{"d_model": 128, "d_mlp": 256, "norm_place": "pre", "rope_base": 10000.0, "rope_fraction": 1.0, "attn_scale": 0.125, "bias": "qkv", "init_std_o": 0.0, "init_std_down": 0.0, "lr": 0.012, "lr_mult_o": 2.0, "doc_mask": true}
Each number is 128 + 24 x the weight over the matrix's rms, rounded and kept within 0 to 255. Layers, rows and columns count from 0. Numbers have three digits each.

# layer 6 MLP up, 256x128, rms 0.204, rows 22-58, columns 0-127
108140152106152135123139117127110137114134122124131141153137130121084119141142107123100138180139124131129126126147150131135122137152146093128115106086160087133096132117138125092169130135077110160144078110121139115136149088171172107173142133086143154141079143122163070095121130123165114113111143114117156172133097069115147104146084113091145160183108121146100097122155087108148071106095
144085143107111130119067162134105133171127144192115117127174134180169135142121159121144143120136110116137152120099101169144154130152099121129125125128090125131098142134109148108086119177094098128146137148124155148107093128139149134141113151114127114154082113106142130151159083119117138184112130171144096115155155148149124114148167165104151110149091111170128152143099144109068161096144
097110116109140106141090060154115153145156161121151129139091125156148159108156105139105136146150157137127084116159083204105122112109135121139125127133094092094106163137136109143192153158145113183112109105136130115137131093137091180094145113115126105152149113113135075135132144155153127149099144096146098155126143121096067122096094144160120131120140171135165133100109103147118118106121
110136163141150120153084112140118140127139092145148113128119151114137101123141132105160127126162069158154156166117102156146177105115099129161103142175163158159138158146154125101104109151149098146160123134113133112100140104134050160087106107095111115160123081152101118152131107152090110139112116115186137096104129135138136162165126130114125137105167115135126086137147136135100110178121
116104102151115113098129106154083155129179119107173113102113142111192108135200111134120133080109096113153144154099122114130144149102159160155167135131160141153092151121109132079101110121117120134116107113151102113147115146149092108101129070138139103074101111141110115150150137147116096130123129113123150154150126154071131124113144136125132142095129142149097148103151123141178156113075
153129098109103121071112128147142145089142099129103089123131146127089106111114165102134126138158112137153120192092143147150121101111117126090080103125112153146132102116155167142085152149102136163146146152133117160106129105163135131123154166112126110134149154087139173139130089118104108132119114137087151162124110135117157150133131099125128114133147105156119096121083177143105083132121
128112106126158126138119159110107151169124157113142129134118156132175116151127119165107135125123151161143124113147097123118103147180119151135127094123118157117136119121173141140077104126113118096131147109098114136111087132130163135104122119140117136134157120119137077121147156139127112135162136140142105117110131097162069121125149147137126081079075161110092135159118128158081115156142
086152152164154140100135154141094152150123097145148121139136146150123118093150160120124104179097117138171102113157090117145125137162147171074115135114175099176126120118136156101160162099136097129066109155162128117119161125100154124107138081150136112110130173121121177154095110129118132103129147107117132129136121105152126141127087126135132124090095084154118116144101114146138150095158
129133154135160117155121169113135115124141121140118135131108147102162140132117136118090138091081098160141102139126145116137144138142133186106144142089123171155093115164135160108158141162100060106119136140172147128111145172112091185131130153134124134164106127125136102125166141140180139122132154122070134106118118119128144138140165138107141119098128088144163087103151112136098106096114
163143079100115130164122125130109148163125131118149128166083141076111136112128151125115119119111105095091093102102120112177150150130120153187128162138145145142117143155119094112155063141129132107116147160151135151178149158144121105143073130106135152137121131127112119111171145100157117114112142122133134104117161094123111133099154109156156175157133127194117095167129157120127087136109
160122098118151079111116113126088102155130138097141098128110133131096137149128137132055129162129151152179071121184140103156126131139176122167110141089122144089107120098117137130113116119146129160080113115143118136116131139121139141133137112139136114110125106142185131142102136111169127117119156164126139130136113112098116157109124123112147115132134128151111148099150074129155164126136
104136114149133139142114118114134105133143089145144170168093091126152122111107110163126118111134124150154121164133148124136161142120168131098118121140149102121154134139119145141104090171132122131157133125164177155108081122116135124134179129123148106125098128125103125105139126156121093083123142145124134118116112121093144113126132108130113139125113128107143155129132090117126160121078
120134114131124125153145147099117131111137110103150115143119135131133180113120164112127126160108105135107130142150153075106121104119102138185123158138124146175167110109109120151114117149134140141105164110115126124091122139126131125138170169118125137106172158114108137120097134110123109125148112125129147145130140135113111098079098065104130128086182123142163134128138151111120123111102
118122173173135164123172138147163149142114146131115119160110119131127110154121118189116139132148136108130120122119161126120114110119112144124161153129091089131093140118151130142112180116152121091154121132172144109141146122174091098101214125125090163141150156142111116133117161153149131107130154121137142137085116116129145188151128127128132124155136148167163101143115100099164104123101
116150124153143153144116140102122107122112146090108161127123142149149158075160134106153095125089102144161125104136068112091132139130084131140096141125116131151114132145098124122142090100131147159088155219059129115156156123119096176133147185146141128143123103144118140135122158153125085186107138159118113172154132145143109136124153113105095162095111118106140168119168134140129137159118
123133082107122154122125083123157068130117105119120121159145110083133111124115089046115122147161127116118102164132114137121142108147143096074143062147108162135146172119127101093153129114102133140102156112114157183114119168107121116125137115150131127132121081175161111139141140123088103132147109141151140136100112147100090144126141178123103105122134120117141097106183176153148129090119
159107095097133103083149148134159136180122133164080124107140094080093167164111131122112176117142145098118118135106155151115129154110136124119109122136122158128122142110136136114157154108140152093121159148086131157140129091135130165133135174095134106089108147096133118118142131127054085102132142117146167142106137120134108149122110113139136103124110127089145089141132112139164102152104
111135135143141096114097106140129111113048131133138155146161118133061088073135173138085131159119130087166131125133123129103104170121139101109143126141159144113139124143117141132132123140105156146093156131109123098070132151128134111122132135137125098116080148106174114161123125156160121170145137121174129159155179154103129111146152159118150110124138125152159113125154150161124091088146
143160182113136132153117101131125151132136096124104122135142131155103108113149157123141134091109165107146125120114111143126091098135125125122138125188156120124108148089091085129104137150092127207151087129138088108119141078115147092109118082113117157128125136113137116154096115147138148084112124148100149128146195135124148104132169130114124097132159117159113124130119151133149140178154
120145173124153164128190135104172095127163114169156119150103119074106160143132120150189165152114113130127164154099150088134133145123117164103122137099143138146132137122154111142134082141108109146169102179143120110112087113172155136159135095114108112181141126118106123163120136074117123178174116121136141134140119126103105115149125163128111126115124131124163147086120142154121098154127
140145135108136159148067165095115111142116149113101135123150148117096129105107084117150143111119148121109092099120125116182107124106153117157150137120123188076167122128114122112130115123121152119148140115146104118130147156106131152128170114119149131118118114119160158141132131120136149107101143133131103141163135120141078105151123126107125179113130140119128145139141118132135147128102
134113142153125122142123090095119109104145120144166101114159133154140109121144116096133162103178126108125164154181145139140110109156136159131181153146144123135113127151131127134140112086135119121116138128163160135112110151126141086137132141153149106098141137148127133151140113144123146126135105104133117142151091161142124085117121171145113114106120149169153107125100107173121099116111
096122151123184089131129100145125172133144146144121104134117133135128111186143133123123121133137150144153141119141114163127137137133118149144128111113144112173148142171139164144133172099124104140106105132164125108118132080154142083126118155132119129122163109104114169161077159157136125145114119104115124141162092116121140113167118135121134084136100126155146130110164103134126164149117
103138152136108132117118143110122115137067123115115147117141119131055135111119122116116129131130132121160101132148127109137155127100087167134123124147143132126116143127121153137138112165122130154129166145132139104154181131082113107155144114126122136158119089147139143096113117129101135156124116165141124151101076120121133126152137117122104181148140113123109144143127121200114102188121
107115196101123112131101136153140123162136130141118151102145161123119116153133106114119125094118101128122135150121135140189111110103124151145120089099141134118140136101115117106111178089182126152127127105096116153107114170111120150137115153191154137145155151118080159146145099132157143118130093149113112150144146120157097175098179081169148121123074144099133113142169136140112143093076
138136119130113126117147129120158126106133122098165076165150140132138178119120118115088063114124136130149156109093122118085130076100100121151132104146150135149179126076112105139080104142101149133131141141102093139129096139149132141151150113137099127123134075154077084143153154108111092150161131178159113117161129128147103150117114110106134121122158130121091135103079109070113114104099
169119116155095134080111108183073141150118110127152147109126146157078139146121076115121103140155180149097143157144106151106131090062137124158118122138191120143116070182134111154105114151109118110096109140119104143172135127099172130121129132128155129139135167133149110071128160119114145128130123135151123134134166113150166122154142097101110131123080176136101121079157112113119153144129
138094121140104132125141119146120120144135144163118127112080113124091171143111123146126102094117148141142113104099118134116136115124150151109139129159104092137144123147120112164113133119110098145113125114147144124182151108145150107128128109126161114128141162120131132109150125125183116113131136155125120068155120059143125081139119166153124108122088130145138165145161120123120114122156
131102154120094106158133117151116118134093096134121147127119144133122141132143149158140149149122143098100130106146168114097109122103147105127118179099112076118092160095150108120102123117126098132113114131122130162113134144097138152080156161179159128135101138182104134108096147141092175127087148117087137147135143144119122137110158150126120147148120110136099094110096185095134165176143
130165133119093151140138152137130147113143091118133127162106150102074133138143152130091096123099150151130141117159085113110090107141172144129185132112075138124137134132103120141115133130148118097103119146145071085110101183138124124136124127076175125098134135130144131149158087152103140144122114132155148110146138136122127148141121098143147130134125111150099142144110116136156128085120
079117144124120100127165118145125096145144115116128105149147108140124165132137162131139104111134171127135114145111102152134138123177116126122138136160144122160127152137193121147101146157122106143138113087146127134125095121130113175132090107143153102135130117099201105137124065105122149118125084124117165149123117131148100153139125133132162113145114129132122122127107099111179127147161
111131148075093120146092132154147117113101143115114165116133143121119165107106146155108156130125055097125091120085105163111124118136097127120142119123117135128089083154153146133111133162115140170114157141110153119121161123132132109156111167140126092147148121106149132156140084119132122124139136156129132152127089155123158148092104120110140143131067081134119105179120123127131147122107
171113126112127118128189172112118153146074148118096110142156096129131154097099135117138080097097154140123114151153138099128107132171136150146125149154141146130078124136126125151133104104138140160163090122144122145125077115169127131113125107140151135147162105133155113138140089098146120149120110115141110153150152134090115146108181074130102112119131085161188140123121130161134156123130
103130106126112190133130099155186153125136126122103142178141149142105120120156128134089091167194129079154131138112144088119146129124093098115167095151127165114123109164099151137147118118130098122130131101169084102097124112139112148136157100131113127137076151107131113132128123157128121151144127129118149090139129135132125111090122148102141092150118148124161095123078158139101103082142
114107088158140112097112110140140123161129122113131133105088121110199097171114113136155145090125157121115152140148130098149106146102163111162109130118125136093079139119129154125147092147128190150126131117124123126142177131087094149128155145149118095136112157145099117119123153130130160114135137092098103136121101131099121187103113119138125128093114162089134150073154097150123143146110
125127144104139127101147117148133107171152120128135143123111143105114092147171096095116080145160124172104092160111120115111132136118071093137121148124143096107111131114103120117113121141152114109072098130169129111155185083157163108140113166144114152120135136144102097145132110136139101118121166117142099122136129150100128135118121150136102123141097130127112126097129113151137129162142
125157137126094159156110142136168151139129121103122104119130165161183174142118120114098160126119160122104144112086159141134114140104112139168143126167122178120120102125059078148141119151089129131120149100106182125131136144092141111118080128116121170127098130102124158104135160089113112152127145085159126142126141112116113106133156080139136137123121132136121121102154104128106119122149
# layer 6 MLP down (transposed), 256x128, rms 0.135, rows 22-57, columns 0-127
130181179131102122169097152073153084088147116125140080132110130127122112144137118118117137097152144152119172134076104137144084123161137113111129142149138110138128098095138175132144158132147108142115155108118155135151103117105126125114109133106129089064127141162094109102159150109116128154147124152130172122181143121180120098135102101114120115147124202117161103159121130105172159119109
114129150079126175174132085165115127126114120178193108132065128103129114141113147152083136113115131154124102156124163117193104135110118116109116109137080149114126145078174123137119088106094083140131136128131118164167104166171164140119126087130105111103149163134123162130119090087092139155124124095151142131112155110100138127194086102142175118141117164124128120133136154092120139098117
131121135139136131173133129123141126126143136130126108148094141121160136123152136097138126152142128132126016154166136134123088135143167155155110125103157147137157144158138082054135125159125129126138126124147122120133138139139177128125109139115116146126127098120110119133156123162088125153116127083115114132087138155149142200108125098123130097117128148130129089105133113099141133117147
168140136153133072113165088133150113121139060098157121162126117112155150080142102130085130132172153099164184149126142130129158145115124130126122115136124121138110161148118145135087099161156102132114147167114115152130102147120171126168140081151089110145110124096122155107083117125193101116147121091110145134194130133108146123195123146127116088163113123123138137142122110127129154094140
135143142089160116079112168118152105139142131182096151119130128078126128132095117166137122112126168111109088090134104146159126142104101117110159154102135153118132137121131097171140117079113152138106123161109117103134125092119155130131103114150114131176189152149138088106117156165125129076122112141120109183118078152134135172164154105114154145123126121133137096088160134109079158071172
082181145130177084141131188130171141106127096116128130166109141150080149135129131146103091102092137135122123121090127119131078133106092158120140154142161086147150101114128108087160134161122085175143099123139110139119139152110126104092145144141118087112103107123141095126147168142118144136097115096131108135125087112098092149139145126113094153144105116123144158096107137117139115156130
142122125073160152118088096110126167119127183139152121117130128151101171158112134173115113145107117157130117115137126085092120152127144119109081100138153095091125158136109179115144151099095136138121154119125135207120122102140148094158154124153158117112128116104108136132126111115110136121141093115168102094130088123140128152152169133139140146129163165092093096135157141126136154108124
131139113127112089133134126135139107122107083087185116125187154116138171120101083110107099147125133164131139126118146119124133123150064121117107120157149142155116097138130158141105142100172126108118108112146127136142153123119172135144147120132154122136121128125137130149167086179124094101138128108086161180145151137162131071064087100137179143153136144097108117092145145115112118143136
101156135114076105153114101131166092091135164126132139185100139086120114147126123135139147133142144163099092162137110126115115123132123098125115129180150105138171117116104122119122124150122194133119109129160098103107104108106114109167150165132147141121116127143153106119143155121134102147119157115133141156132119169132110151099137162107180115147110157119128167080167105075137100157163
130127162159085131102164142095089089131133121138105116082103143118112124138130133153125095121131115107129159144148118129155131164115148129094147150138091063121126091114137137099154140095127106177133134158130124165131081145119091068129109108090091128115115142130163145103152113054169146133116117143148151113125126093071152106132102116136129095158112116142152133120125120181112118127083
127150156101120165148130141099147195122120120154117143128143110096132109112088152122125161147105161153139161130105098123100103114169109145144130098156124121146142118207101138146127160164134071148142137102128148127137142137077138125133124141129138101105167154096114159114147136141141126132135134134161098136124140112152132103144152176158167170128102093140086142167160103085137134130104
156165114147093124111119156129152096131103101122126140134107122138122101131139123138121085084139114143127034112100140126097110097133082138128104153148167146160157128108099120111139143146134109115140094107131162116141113124144142146140129126117138106144169112141138103116154079118131146124160113102124145139128100106133119128132150144133144145148132098158142117092103132109100180144141
132094142134107125081130146110092145093123146147133129162088118165114139111153144139136132106139120111142087163200127146131151122138136122099172137110135102141098136109096090114111137113110111157138088131123144112173136137107158146130120121132105135141116137152161094099116137167093133117116137119112126102143130112106116164127141102104129110150098100120127115103157130109106137169138
165091141141115110141116137131111121149132082085110138128153140147113158105126159092139104095122145160108187126149119137131124106164103126120128073146121155114153111062126130160135147125137113147107124157126150156162116111087131113131099110146134145133132131127106146138128108176140104112127123135113072098144090125132113104129123111111148154101157101088115145117163130055125115145115
145118159158144121101178100159141139102157149112077152122133149134118116128120094145106158159110129089136109176131117178161134151110073190095139134137121131116143116102102182135137133090105134132140148129130111150105073131126117144107159137135180106116121141135138161147122099105165154111121153113132144069111154156095122081125148173157128147116176128155124163149153113100096121123170
179110117076105108138108147146130180126110108154139123084143114119157102072149126120091156096086168138149150126110137105169151128107096131157154143116152131146092127112091115145088118189148110129138124154127111162127131126159159078144125120123140092149150144123113095170150122094131127093126123124168131132110100107123123159145154104147075108174120115123132124109078112138091179098101
143146121125149103153136099109071125120168107182149090146130122143122110090143131153144131180142147150113089152156110127104145131155109125103106100096106110126150141118109097120145133103124157130133140158162144123109120123116163131095102086143142169122133133167174164133103095133101134156150136112107107128136110135124109128143107134087134103108124148179155120131101097128126161133173
139133149153140122135091146110092105148133114154096157109144149112124118126103128140159120144170134083101135097131104142123178122146110112145094161119153166142154100136099116146068129141134126133171113088122111150165106111116129163111127114158121140107143136107129155118159111130137187115163093137132093133120129124131109131113093157147122124147067130124114124142082127100178108114149
101088119097115142129084082118120114109131108131115115146115162123129112123146098105125066154131103128081134086155138131111140142159101098101118140066124133156102146124115091118171131115114132129135130114102163089140141097141184103124105117121156159178126130166137150167121139112178106144140149123114172150126087149099140145148132147109108134144163154131147117121185140148116154193132
188104115145109117123161142151102146158147118113122135103159145125138092172117096119161114137117116135130173086091135114140124126139069089098112130123094150128139108145141117162106168118139172119181172147108132161131143121135114095138117114108147107141159108139118133092172116162124113149161164131117135114151078119145121099111148139150162146165141133130096125130140123156095138148120
132166110125126107149141121192119166139125106149142164116107159137115121134130132146129109139110115141127160120064156167107109149116122162112115095082099156158128140117124141125122133154124124110117156125108121160132114111127096103072122103122126143099149116134119165118145149135142128140126090095153118117087152106135137124128128135136128097142110074100164132113126133119131130119141
131140137163129178142119144163115149126104105129146172142166119153108146127125181110116137146104105123105074108110151150112124149143090106112126134161135119118126164123107156094149143116150121150114140114106134136117110117133163085105111137104135162079131110132103117133126150142083167137170112121126161100092153085137138139130121127097170093120135136154121130121127111126145143108069
179135159099101160121138096100154134147145163085123151127088133095167112134118164159122169139138130124155118129129131123122110124112105150113127084160137093118149102116129114181123116143142142154127155118109150144135165115164155116136159112134076118139093097119105120144099131118094131100117152137156123135165170126171109161123137103108136131105077104145123117119128137113146157150128
146101136138130140097146093136176122142162101132159118145139123131105136178090153140152089133142146116144165108133129159130106140144152122152142146104101158140111130135151119101115141128113149134135122130125154097099097106123158127109139110160084117101120139124171125130111119151145111142126115058122136117170153142096169110138129133147120141102156122105153128160095109105115126080103
140105136157097144133180150153131114143134127126129144136146114142111139165122100099118115110172117135155142104104116109148154130161129142101149147115123140145098070112122208097108117139120162105147108135085153102156142136131104136113149090103123128099113121126126101114132159137115093126170151136119125127145132081147139135106143128126133131138105106075103142132120130104108122126108
138186070115131107149171125146122124142127118119145136108095094135119130143147114169106088108133117165141140125091135124124138098096099159156114103143126157146124124112145164154148107113156138123140118128155118138152137124133135085155079128196142146108101123159140143080153081119142103168167135130101181077104167133135091166129129164124101109119154143113104116108095138130120127092097
120145083143117121130099134116161108126190134165155108157151110124168137112111107113134175117164143155126104122139124127098189103113156172117114107148135128127177105140100144148125107142147096173125121131099104122172153105124124172169148141139139099157176133105163142182157182133118159119146131103144161100195127167141092113106071097107120158108123114162067149129093187109147091134164
109132162122168109140093113109117123157090159111108084109167154160084109146131130123174125143090129147112149137080137130143114086133079107145168070165103136127145126111122149130141127088153181137144145134127102110139122136136086101128124108126113113147128140166156121155131141157124140125122137167121154144141145078110098154110139133100120128175127116095094119127127137127099117165159
166133143070165161144143154102127121165133143115152156130157142161150138102160102112112149061108110142125127092135209115148106129169107112148118100112141147130133110160141138129130132116135140110095116088118134117165149115110088106144122134109142096115137123122133116110113132108131081119093090162159150111119144133153155085119137109135111118129182137087098154177137111168138118158141
107127135150139138099128111110097190135159131152134151120118100134080180097114146112119125172134109129183113115171146103131140135121119122131095137143086137141118118126122128119141115132109120142117150174135128190132089126115124160134149091130126116118135116152100142082105170157169118134163155115127125149128093146132167129142182121130126131125118090120106091166151150116171132114162
119119151124111143173140137104087154085132132082119144115153173138117103176132170139124125104123120134145124161158129136131108125091109122167117097132159167088165117129154140124126110093130156107111132147108137117152117118103119107097144122155126153131156128131089132135114126194117125102127147130122142134115120126101123129117103137095154125126148140104145100135105110090104135144134
106148143092135113118135140103089109110152097124155110143151140087117138149153099116125132084161137105125161083111125114094140131129118150115159140115102088111099134095111137104140137085134146113115083107131118116129076137134121102133094127173135104120149186125124137145108142164136117117140068088128098110110102103134153107152118094173111142143123158167143124145136103116124108141116
123100139152143117092143141155178102096126122103146164154117156142125097101149115103127186172107091119126133129139138138103134116145136098128138134113130105157102113142102145162071116116133131095138145190060166135099149130106111153105131147118138132063098130139144112169113156107147099102089152094102109143104089142150130124155112123142114167147099121153101097132141172102113115147149
144152137126156130183116136103117138144117089090118111092140146115122088127127085111120165125086090161113175082103122112133122135132157089152144136089101097163115136124140131149137172127121121134122134106131193129141114115127148128129130156120164157116164147127104127156109158103153149170115144135105076090117168123107115119159126116174140123122102143117144105135136115165149113137122
074115131131110113101156134146066138097161153116138095127088122127124153148139142133099129119108083139096087126104114139138135149141147143084096087119131112104133107152161135099146158112107149162134128178125151144066110134136159106198133136087123105175107111128147166150095124148170119136147131109123141187163122144130096132123135092114121107115135133178166134146157135132145118111117
137110140139091139088124126099102117108125126090121142142177127076141145157108117064122121078140124172108118141109151145124115144150121158108127093139131136176150129143167164145129104150136085171120138140148163165141169098134106154152159128137108141104123122115132101132124126105125137176101174098142099119145100138159141097150122126122105138140110109108121111131146114119097134140115
# layer 6 MLP gate, 256x128, rms 0.194, rows 23-58, columns 0-127
148112124124158152161133128128136103131122135131189166117153151111117148138125122147136152109111163126110129129086138119137093150175134123152100119103083137124148132087159126163145158099131156192137147143094107129093118112148152088104140107112112134110136136129134136163162093108131166112158199141134124078130124110064094148129083097120177160132127188106152110111124133136122114121104
135149121108137135167096122128158148098136160156142160161129162126149141124097085148188119101109140136112196142163128123116078183091085137091162119138133131140138070109103105154131102157124145125138113127151171113097116153137118101124151113077132143124147132157132136102099114153086136142156096119161130106158158174145141121123139132110132131139133094163125118170108135173088127174172
112135128115150137157133118127108119075088182163142155136114092101128106148127179142161137145127133096153132126131125116090142133107098107132157096085120119154169143135125159105104156111088093150163087157147084114136124105137126110112122123136174135097124117118149105152131160155169127130111127085126126118108171128130130121116164118148114098132110115151113144107114111136131118127130
120139118116110166142127127142106131118148079079150061131159123157146119100149150102110163137098104160158121176115157097133094119148123175107100118146122169125113110176133145101113146084149174108145166125153091142136139119116099133131130147136127145096107141155162104107149106097165155162165131105139173134106141129106100127145116113189135102116158158119139145136096152122132155134160
165092125127116103149166104139102125171124166109121116094190141099065115168105114135181119169170159114139127131158129119139122127167132114131128120093151121136070147108125164171109139145107172157103117099166126122092128103129130111137144124126109138105115119158111067139140111149131124153150155164133122129107095096153143138117110103107159078075115112141164159133151131135134118108141
139148142138130116102080122111151130066107116100108103139149120101085122134133163149111094146138117136117129129140109119079111143175117156136146103170127116150114130115108128149125110069152106100138143122084125154140141131138154096122112131162133150089091076144123122135132131108121159141100121162152116099114135067092107088150097107134124140105108135101131135087127127132143128122091
148135088129127161126130131102098163139132104104091163145138146097084103152069120174116133094143120100133140147130121131166097154139185118125092154177131113098124102104162141132120124155110167086183111128142125127107114153137105127164117104159142107115133108065105191159114125143143129120161181108117127102103156102132126121091117123131116162143138128118127122130139124164126110140143
125096137120115125108083165094116148135129131105135110172079100117131118147103115126125156072193089148147107139139098111133111131158159151166167117142118108130121107144123147134135138129129127133156110101112131141101170155103124124169100135108138126116154123109143120138095160119117131157141124145128118097142104103135117075087177140147159088153155116095131111084137130136137099140139
138063150102071123141158150134126066143128134117124139110104069101157160099162122145087130105139120140122151108132119097148165141109065113133143080129112136152142094121137150078122163122143156134119151140124139122147144110150124097112125080095092110080130123100099115134135115128110100137133116136136146101072113132123106091144099098145117094126142124069159134120138133138112131127070
107124150112126135128154167099111107093096125105137128094127072135120133135133137101157163101167185157141148206094156160138114116132101126155149138139113097166124141131108114134108128121117170133154111103115150118147147088105137128099128158109105156142124164112118114147129088119113132122123125075139092075065157168120152102141176090158106134170122188131142117090118128123134127117074
142122103131138178142095115114150143110119102110150135159130132127137083144155137171104138100133097129092135112120136108148131127148154148119141126133147120113141129170134138166142124102160118121082044156134119155100103143149147118120163124117132117148129125152158125153100159132108124123141109173124107084180151121119104093123132117141089104137125112108113155126155130137126119161109
078155119131133104144149148122168142167125097148131155139125126142145104108117110129117125131154115164131081133147101111163114129131158137135118148131150119078134187133097143136090107130146085130090065140144153116123124133146139120128165113151179161146108070143128119142152120124128127099155091101105107113186123124135149107162160128132135130129165136148138152148126131134160149136135
143077117101177140134091124155158136155080080133109146083130126127132145139080130117128118110119128155110097072140128096137130155141141153139147153135131135131139145159158132091105133095106132134146150142074182144130121114089144145117127127160149091086116101092115153176144143176120085129156112130096104127141132115110106102129114126147135109107141112117169133102182119165133115135123
140141146133097105130167121150131128105157100168136115116137119134136119150169120184106096147094147137103140165154128128115107133120106119167103123112189118113105103133137142109133109143168161173178083084099101118137158121118119118119161183121076147106107126120110158162135152117157103171155149171147147170154152140061095076150121123137119110107137145125139206124172131125101121169133
137120127162113097152162094134166078092128162168119154135140110125113099179111141119181172155185100107161157130130128094106116116176139157141132146141132151104143111121152123118148104130147087156077100146168144182145136139105134149124144166164139164103146124129133175105111127134140101122090123141104129127116148105085087092149118133106116117079112137099144097144137159133099167122121
111139164104186114156099116128170130106130103109174120112147121072149142118140143127144127094149091188125108120157152112162063124106133142171105091099136143126131169130131098136141143150107066137130113131139153144140127119104151112095121157131103114126112137144119124118102148120134127090128117120134149129122128165193130113144121167134093124149150159133120094113146134089136149181138
156106109107169132158129125194141126143179111107141136108103156117153171143125110136161121108150102127093153143136130147170153086140086140145099113095123124112137125111179110133110115150150114152149123101093129135147136140128139130168095115121112125151149159099116143143103102093134093092117115113171138116103095074105130148107104187131079119106097144107163130147122119090148117094121
119106144118120118124161170137135144122122136150098151099170155160137079142100129152123162135143118092132114156145134138171132145115107096072166115106134141105069125155120111118139150143141117161139095113113117131102142110077134131104163127141108151131130149149168156168124156136078097087153135103158182119117122144097140118168146109126096136132144103084092138128117173142132132098163
144107148115193137089145158144140117151131107132144129127109160155132117121109148139136125135151108123087116095118123151124149149115100141121104108085140103138110146100123145127117128121109163121183110151113151104084157130148141128121132110107113114098134147117098115131174169128154139159143121166174162115129078149210136108089163123095113106154119131089106129120119146142087109121081
141145128106126135103130142123177160118110147125102108139134125110111088133127142111152109118127109122135069128175090116130113122151125129105133126131154132134143146087085159176129114146128116131122110148122122167101134129164149103133111127126147137100138125178137120133128114114114153120122119152149135150144142121106171121142085114117124130149168115147119175111150109100161107103121
107128124082173159155132113116165095127129142117148107093125131132132102119132058149110116120139113149118123159120111103138149151141126144111147143105132123158098148151145124123147101132155132133100110121060142113132186097139155149137165127135147130174148101128129135139137103119116110170146137135164111118170106137110138136138156115129111174126111141103116125131132114134119137130137
121124103121103150158109116158152121148101093136159115140121126137131157131173065159117149136152134089102092108106112117120123105143123155138093153161115151139121091153137124160172080135107147116126155081128122153099106139150138097142125109155134154088130074140136126137118130123092084116105150142096127118100125081112101122112124152104103187160139107087116142130128118147146125129108
153115106178131108153121108152138090119114102112141125108130140156103138137081157149161156124123115157142098132185136165169160108155128152111111163133126145106145139132156134120136157127076068129130156147118104135125082127099123147130136153132109124116136146114103085112146109157133123128091160091111145114109138126116141114094095147163097110161133138090141141064138104161142141133146
152176103118134164154131107141156163152125124165119160112117155113143131117128142140128131139096101104104097142135127089114144120154132159117104111143155099144145163142138100148173129140137083153148149127124135113133090128080123131133126136086132147131109097173150148110071099153155127119152097159160208164103135117118090130146137080149109128133147096150072141143090171162129151128136
126184102137123132147139116123087168178080130123096140109104119104087132109132169126119142171152091075135089108093109140175163126152128156127115127137119143101141141129145129110129082090123138141096128153093119135145112168098117083151144150142126081127137114137131104183118111146108120164159083118145126164111138169111120136169116091146099105129127124117113171097118122135116090111087
129078142134144156145151146103141136125122135090093100175152123139148129154084124154119146149113126121156125107118141084109122156131131102170154145131105125144132148122124131120109117083150110134092130121147149112072082101143126121131128120142165119105139183097140134156084137119143083149120170129110123180133135150075139089133094113147144127115146141149115151079113173105136145144139
120097116115136142162148123065074133095164126088186145133152116124092134140105132118135145092132112139151157112169145119147115130127148139083130111118102097166100152110089073144150121139152135155091153140095141152130130124123128107141141124127138174145134118122094116131130121102136116141125107156154173117174145081091148125130100077169137123143138094110112124115137122119113122175095
111162125166169103107119053141141131129089130123096153151145110102144120170130113133156155120095120111118121145104151143145152138117098172140149167123135136103132165163123091104106123112116102128177128117173124134165159157154143115121143108105136139141113149122156097147124151107131108124118132109100122142165152109120124154101132118107149108133165115076142128119132151097163054081117
136114167128122125110071116133093080130159130143129155136109122128152145145128128138126149147151124083091118114118138115135096136120139117137091154136109134102113158084160102165072159119146108122159116142119101147115132129081151167145155128084134171140158103157180101089131140107135162137137133100125174140099087068139158114103121157118124140112152144128127129127118151159155137173081
143078117083143164149142132138123092132126124125125133151116153091092122099101125131108101132127110127113093107151117113130120163139151125134120107129154146114175124124129128138109163155135172138151133086101123164160096097142144130122169090148145135115117142135081140149118127174151151147113126181158087128122127108101088114107097108133125117106109123108149133138123165146124141128103
173117111135082122180100129114132095101118093142139136131107149149143139107103155095169097164141109142144122135088139114121100087122158142100123129146155108109146137139144148104108143111082122123126133154127119147121114141117134135135131050168130124142136169173145107119114095139087111125174097177128152091155125110140136119118117121143130135090154134122137107123128151126126141133093
106122130114188127136146114121096132154161110136108091129097126105101095101150164122144115129143145173130107118114134129126121137140155143173110097145104120151123133181116170161141131105126075128129148129151132138102105107114178169141097144134110144072129150108139136105110178116083108147130143118101172110116101168148149125152137119141101119097146135147125141154132138155095127102153
136168175082143117164126109136139100151166146157111122130081100158114115104147113140111068138116143130132150129165125079145129079106125134132081150132133124148110146144146093146131142156139122118119152095142116127185148105101171136134116105144082135154163106135118147100103151149124110134139118167156145117116117110086174125151101106163124102122134128133119111124164160113170145142110
135141146098140085152101093113135129163130167141167148111196117083129120145111125136113138132136154095129135085141179083146131108079142148125179144154149126150065128097162153124109111135155146125131104112131163108171153120139179117167130117131097152153090179146104110124130098137112156130088147095123131138131150144140128112116129101144105163113111138118079144152130136124080106112167
126139166113141149166185145176126142149133139111128096148133107142140110091128131141147179114103145124159136164121127108148093130153159116138138116130097165114120151132155185088101141148165134130134142183150145131114119181163128160116127133111153125152160128152138162137136163134108141137161092100101123119137116137127156131122127110107104089142123136150168140154123125149153117142156
139143130082138096128114127085094099157123152121089106166172129148128170136148131107124113112145160156170070118108122148130112113154127186149103133138138137152156113124180143110141140126141146194136088121103095146088174100103144132124158144084155119142136165162161140183114109093146168080107142130126136170163131127145160123174115099164123097114183162101110135090055120103168128123105